config = dict(
    n_layer=11,
    activation='swiglu',
    attn_scale=0.0884,
    bias='none',
    warmup_steps=41,
    decay_fraction=1.0,
    final_lr_fraction=0.0,
    batch_tokens=262144,
)
Each number is 500 + 50 x the weight over its row's rms, rounded and kept within 0 to 999. Layers, rows and columns count from 0. Numbers have three digits each. The size before them is the row's rms in percent of the matrix's.

# layer 8 MLP down (transposed), 2048x768, rms 0.0899, rows 1189-1211, columns 576-671
102:484508481510461550527461523591427435517597476516446478475457468520521418458513584406414486637465516552413556446509560498449348549471524523557437509461554487435488518467438494522399572418506482462542590443537462475500558470498518521418465480480438478503435493447538458512471589485359458530
099:493480467502430594478539480482535476607471418507369505443496493430515491511527426538581511506531398449550565497514497489553511516489520430512561448450484484527497467537514555527522455556451514534556549481388494513518512591417611570599543508486448522576558470556476469502464455511527480515
098:498575395458559509497517429484480464502465492520452506488536470549463504401564487451518530454588505516472528500510535511490487463583460563517444467462504565526487497489537534514480569502499385544438412532467438479470505514443596462423521457522530583524505487433481577495487468513551429560
103:568497525503479401505584575561469548464500513503383467514482463383464473460444477550536451455502481425579422488509492449472501500532597479491542518513462526423560521632443532522432528452506493551473554491424468476577581433565552461510538504479537487483549599418459574461575538551464524521
080:562517533481560495569643538492461469559487476513567445477537481579478550544550473605461498500521492476526483532554497480510468576415468496480497510454456481503497445543540537524521445419503456565499558536450506479443526424484515531474509539563557488483546529532497474502518457474999435519
105:445472535482572469480537590494464439551465477518535453532580478439635496496460549466473533586491536613425530526482521602392508466472538503604532469524489506517506520533516550491420535422496539501470536563485490510475443457471465417522564439432552527485449384571583538461589516495547543545
102:493566467409455498459501588545507488513543425411463543549483577495521417477405587528511439493562494535434551434440460450502573478527489515493472560533566500634510533499412488512427554505415533494540374489396493544517447553482576543526517511558567500445436454511433498457508485607433436508
098:537522353478548467535461484521427441445491549587520504547492536599395514537471538589390494394490439557534451563453651545537533580520601385455542478496519413519550565460429496532517487505465430492491540492474592575495595500530509577467475525472492546505533528552394534558435455537436568506
101:501565523540421591615446502464565461511512437542431468500591482469461563467543523516619536437520509532536426503458593450434561553557408524471422479522533476539575492455518528530534504496521544385498553502499468404568512540464432432499480563564468488411447608606450401545394447452719511586
102:530491507609448466426473559464553491523424562467585439614502524577547472481488569449436429560476544457553431501535407417458540541500475547518542531413401544458565544503492545509433497462459562486483591469493570488546574493542449510490469503526500541562580531463508448584462562550462494501
098:430510523497431508449563547548397439473464406538515393490475499543555498467495529475416432472503342512565483577472536490602513500562399488513427466579482591536433484517493574521468464493519429488460589464458488411542491500510500477486398508540459515517563514496453511511457612585570429540
100:537443460471528518442471447516484411499447478503504490510422540526470422517485489528489562555440500506462520498433536590539475514446465440455505496546434537512479548557450539500464547545576464535359597560545395483533421529586496510492503485577423443502473524493512486570487465456460596529
099:421486491497501502505524510562374448539488498514563475545460415484497453492485461607525500565488441498506472548525490464492493578499578505467540444493452433530477485577420506521506494554463480450538511522543467563600438486524539524504517435478533516476561519444524413482488515558523494425
103:444524549485489427468470531522506477448459549438480510563587531420420563470477472493585510493426543415559556442589571515511554407518478449523518421409483515579547564435457502515468525394403581460577462522475488545441576507400483569437500503547618444420511485518476538560542478475560453500
097:472482471530465532491506480525528495558384447406476421493463425495454489466504499502497381580460471511520508561412610479440445419539509523521495503449457450454464444563494498521579503496608510507494568481492439460520573523450538444481457418458547561487533456432575518422461525531607522432
104:517495548467503449508506567469470569521479509429511413547528488497584533416499523550444541587529454452434534423506563446597559534468608455491441511425518491408471555501509596552517501506454519527530566482500443451575537572439544542460420445459462506423554464553443585454488468472571415572
105:462592541463401444477441439441532469520512478501554498493467501486473523483511541479556660481423445484480492529449499483445497488495414506538478505497477489496470552487493516528468615466444537460536552426566527507437568447531501596500525494555486512519533488538467568463586444492340534432
098:484570507539441534515510504473487548426514515510493447520364524567517531576549457476504480422509564533528549496540535460419492534533489489505468485547541438495532463453559588511440485513521506471478551430394510416422556466605580511615492492443554502595583517396501460480461515457288437477
099:489547511589512448465522507519428468447508520492466571492566535561465503510506429346555503573520439503504448552421476524538509508500528544459456491428451459505387499534496498496518489461479403439540509504479488458556552523439456513489425497426420473506485487547594475465536474507301483413
100:545550479558568492527472453509542478545472527541571563486431565568369459501533475509478507525505524463554418508428515512418513490532451496454451530498603607547518478603452469500431501489480491615577540491474613421499460539507541511493406520397491507563541564488453447455495507618588628417
098:466442463491559453530482466544439479567531548437419486465584389409443494473503471502480582479515542561497422473550480436481503560488483483470516511406469476463466554545508491484580547575565394500498529459564574497606554540530601507430481482481546534410559513527461553520524512532430506547
097:418609495441461565458476454438528480465484578463489570469470558459441478499551542394571426456561536493446506505503487573593527501446494472543518415418577470546556517492499545508463439450520513523489506558558468503406504425507450543487511489481467465493469513601471473527463557511424564589
103:454415553491478490494440561466533506503537588463530445489446663485459526506571503527496465544463518486590547441474464431524504466529624578476492573591539476488456459444539536454449435591523530505491540438541434486512470514472511406456624463582449494547523513386458534589517472581663508496
# layer 8 MLP gate, 2048x768, rms 0.0864, rows 1190-1212, columns 576-671
098:529522524528463509459406513486501465430526438423555496437445493387494579383580461593507451507595467502581481512579531492456527535519396503464553476457562508498469513600450452540541454440418502462481436536431523483518558536379544469489458472525467449481479540570492520525516496486484535467
096:553537416470514502490462606511493518458397427501502581507466445471524496537483517507458478496491493587494536524572514388567453545518497497475495511473405584516504436500440437571442493547457478520503455485471513473412438515470428629533629514433433532523475469521659478455468428488483614552
100:504455567536550505452508490468544501516481477519443511518479439457568507511536511463500559476513483576468512527413491439558560376513503513466465496451583517491541522533529512482391547431496446396515439573491551517514476426422584463518527561471558493471487489462536435481429414516527612621
100:468495508430539515558455409474427458509535413497428416464471529501473538508514521441513498511442486479499484526552413500447531446486514508540433500482466417508400442487540574592467504510453453535527545555528582429504523570464540418492447553523528521479530492530546581501592562490421500568
103:554434490447554562519498570520469511429499463588608517600541464403466559445543516584481557527479447507444594557480437552437355535462433392530553507434541554562549438451472507466606548458556560533461535517484529534545441509498432465500501539489499558491562499507550494486509414549496572467
100:470516505498451427487523441484497457502431508483576428508501508418368515523586542514549449508497426512503520496474524540567486512489549479555595528413564488470482574510439449575524452422552513523554487515555535427424494525440563486445478618544451507510576518526490549401497369449476601501
100:467462569499469486475595524501445589487491445495580474393452525495444453555563432610498527430605579428625483544543387574531567511477483504501496542532477566459576535526485496532468543485572458558538482540544522581422522579466549521442498647499505480588567453493540470444434534535493412518
096:475508485487501481523559448493480458496554458523538442413563452473483435486418523491529457448455433545499496470378483444490480459534545477541378572575517502534538516572449504459432501600501542538485475548497476396488565509473587518552518400486528479558467513449480504486484512521416506487
093:496465535501449565492455440523480520492522546558551363540581483553443528627497537476523529457536465501479493461489611425553567476478539427531499478491439420536501525489543458522463492534479399548457550531588464321464447491582459466438470552416567490441498528534488497445492517452474471494
099:580593550487535439463541485449542456575520569502479518566482481440433472471435455525492461512468487438448468452550453477408557541498581494528472540461457545537507566537516400465526460530518599401400422501506545532419429460538479477420549491505436554543439464514513517478505501517473503542
099:451576488612476510472449503520517509520610481524544434510435536455470459544605559570483566442582489559537452488567559552537512532517440482516508479463535589501470540415485580515451451452408543568552589429497442496515510476499609535463549537514507504522546522481531524497493503498522504435
096:529485401533537471510520516439536517462474556536548423485484510497515509438465462420454507455465455570516421503534461582485512462477504537483452442504534550515490507511522544468516492499465544484554444447423453421478449542528483519549463503391481521616495482549481499502568525495531490520
100:424509586448572468432536499572545481476443544481498449558537397539497452472510488505519427414534483460537527533522515438512534510490528500468400513483541556473488458481555473572470540532400519459460481574513465521470517528503437510547501413469551536560470583500482476545420504431478538562
103:514481449555473544532547522512419563503546458426557573520412442489460445559478424493501489496453563459415540537583523554484622540535479512494598535482577515485441589561574502464445484507383505493526525560419523447458453437591486516480487577393468439454574492574531423485337447578449545454
102:512509460500555473382539592443509570458508475402483507522480544440532559560508493545535568500504489521427515471502452476454564536564582484507421507464482514458494466439443499493449425576545453505517557479500559561414499505430479498574482463472441515575450492528491532488523533524548442471
110:505514469520601470470539512451471543463498565468566541590471551472500460466482527539480444593463459508492460516593440497641496407381568556508506496485535460482463545497448497530621535483552553523544470548473494437468508465419409502491571524481499528518488479539431508488526518513530534490
098:483436490389519575547499482517534538475554446487451497393512511459466511488478490530492602502567503475468564429537472472573558486418603537565486384412437572474442500486449417461475485533462516452500444473539543483503475550451544547504515450486496543492530509543481514463462564568449587537
098:557575456532516423477497493476482513503486490505508511443446440513574529531424530429509584520464528510555485457589542511415492478541443496474496560529516544596439453679547518440552475442522464551480538481546546377520519532515538518535482495545525518474543538551506561489492417520511504491
099:467561410553471488569522401521446511518503470513575469425528529494496561517405502508487536527517517491585494517436592366514534460437459559506488457426489472421499629498542476434464532544460550466545455492508500515486447404498494518537569442586551529530561462448521606482484500463465504514
100:523458461550520532425506506504526544557443548430459419517408490523553433478484545525509519545554539482578394435524481532562478465392487533563567507451574413454516463593498485540494539555441547588527428482464522489542471398363426549485458495487557466455464499570508538490572503528495491456
099:476563507487491428534480540439442503522488487428532639444472511518451508472484460450547592568476506422564507462505475467483469585450471484531499502415576492472494513587519569609476489391481487431545446535503543442484506580476420578545513548484542565409496497509498527456517432490524434481
112:486458387544441490536412536499532549604557540499382538483527486457555518504507456439569463382489522585506417478495523451488576525515466507478464563510589500483512544605473505549549501549509503534539490400554439575484428498574538458502537418551520459473440528479451566525462500459524505427
098:488464553525472536601529464383536520472635491483468439481475490361508526519526403524525494551482495572446505508564571419529436562459463518450413544438460541494559477467472445533548458490490510540516423559380563562470520542454492508591461504513397432570478518508493424496390492458470413510
# layer 8 MLP up, 2048x768, rms 0.0916, rows 1190-1211, columns 576-671
098:583504585524372569479434490576473518536478615480447436530475488586480455537420504335542507562436458435486474435508497521489458527448534519456526531471507448498452448532531456537480559501562586575538569549535511450463474473535486526514456445503509526555564439533458446467529504397543511530
099:451553502525548441499548484458510474449485483448474558433446503412376527518396515454565576495588527548565560531556524497561553449404469446575454570597384487487471507464443581500540477466460390557422512475518488534483493484579481539470454457475457488493478464608481483570506544504530499449
103:503507514565512453535438496453548538443468465500509549475470585560616551509530527431579475521481528551565538574554522627487506536488492526504580432485505487450541549477615454475437512474495506520544459528573495454463448512401500487499464382513503420478479453448559604485523431578535480497
096:493533523421533560483454444509506595599525529496488534485408476483464411490429480483468531541389563486448453447560604512533618494470592559610589469517528512527529638458448458585467567443494552415450424444551502520475486544482491510514541414463450534512452513386561499561419497557486614555
102:490382553436513490481481491450548490542368500520510536473582511505484565509503544545434472509502446529394506543566501547521440500480419516565420464440464388569561480519470548537556573415487514625508443410507525539507536513450480496473535514596530426620521510603554513552531486446498540564
102:541570472498538545589582491510481530513509375412541486569503514476536458536549532449416455491526544501398555520492513501511445535596472556444445555513498573502504494536451492516504463511419551492443495534526498514441541494513490506478441417463513541479479492477497508473540624560509505547
101:451496477398532513501452502476567512460483475426442546532504508477540572498485560478516456481448532576500546478477482473512519552508538470519494433525515461574459498551531514545549497403530466492470507590499458484482507511437511429485512499469475529468481539533531476490542593513574561456
096:516432444576476456495598425420510407403482497428512520378519523480490513511541474565458536530512489490488495477543489594572475543483521563444514482521459541501426484353448525501467427481566506487493487449521460467508535452478504512526565398548385438503434463577549508581499473450521530483
101:465527529441561497505482491427510479566470432548528481526459527480501495514468439468474423493462493586526492518522574442471481472569533413513403564508560507477470462533502554584481499412530466458525423385466515454463508451445505508460591476524454448567524540539518386618494479447511511445
092:476554442453531427533421424495553520595481555500593480549427425520493441521543436496538462509391394506486505518457503553453508538380460454609463542457481518464490484495593435483492469482538441643432427500499405556460463531487450507494446530493477529489494491547503446466520502501537546453
099:520582488438381490456485439525508465508431516440520475531509528546500532440489524501608533489475563516458444602569463428554548521512570560440542536526515534534449507500502542502499462453554539501472514585448499381413506529631476474471449477463521536411561575516547536496452503550524550564
102:533613417491415448419416496451477460417471470416532428486444462512587501507526411541558489502527587514486459486560479550512527493521431448454434506478544534536448538544467508508456517438479476544435424472509504463449439462423594421495466575488504485569531456591527491469462549399494584543
095:508538511486452478486454463493524624501544482467449518539558551585473433459420550503550518499478476512590490532586439398482559445461454536525556455467491532506538514471514604475437396480511556490489476582534523474363530602488577401517449469536518543581487575493551451498372466484488541563
101:519488477499476546431519525493466429416542555378575474473380464416566455488486474508408472530463444464560530457478521449473521540619412397547517475398509425521507476514475595510631477476536549597538440514483434593436563400502579501512414477438511549414495498522503545533500497569568401408
103:538473396581561567473532507508581369529544497561541439541437511618520562434550493500461560438503492579547444500575560567529538478540618553524466445533462505419628470454544535405541514534534521482472520473432557555481482566458453560542569492557560480468544431474482494534376529415509494590
105:503435437510512480475520516491488536456537541521533646550503422432548390561481488551397496508455488450498566605455598567602482434584505510529554473473579539499439569508425545542463575529481535438540601537449460480528537507516506387498530387532425551545518546529494444498602485445438556488
099:506519452483505442459440491464429556542582525508531489494524554460469433560433558502536425563462527467574530518517448562522433500489469543497510532483583453447504424497433441456411468492548486505546512471463545456563462499521478453596472531478526535581506565467476455461359605465420456542
099:471496539519456477613527552418497485480473534480417509454458534473439497505455474561445458477448421492524447471502568549492480501564514529518399420497463536510563476550484486570407511535485527499623527503522474555573518467598487577542521445567490570595572528450348523579441406426408430484
096:511412447443542474524492436581428431588532550530484551443495577565453429546624506554481489518456538487556542544447525536446440522537550483603556537393466511520464498411588556515505459497497425450580576473599531527461516489492467486470524522653494478536564462513448467504492498520483469495
096:486514562483522494451523565473573621418377427474601546496432531526477567447404522532420493560523508643387484475486565515451473507432498470523471455504450541469447503425701527523576482476472476468535480513443584522530510506426478437416554446519572497460477545512493528464494480517524544443
100:494518496453557533478450551452492541530404519458483422570442513518486478592632511584441468357650542619449590443531469486485408515499446550459524521560434558559510466409523441491458486457537511499512505488579531617494495514562469488495580471401563503534520525572504472518542481483521477460
103:524481467470512590528459476575494524475445510473387490476506604535463480478379498422485530458468491499522542467566536500663519572493397531516489509449497475512502495574491479507498608472435533505550526489433567620480486503528512470495502488540515447510428558445481516453540598488506474450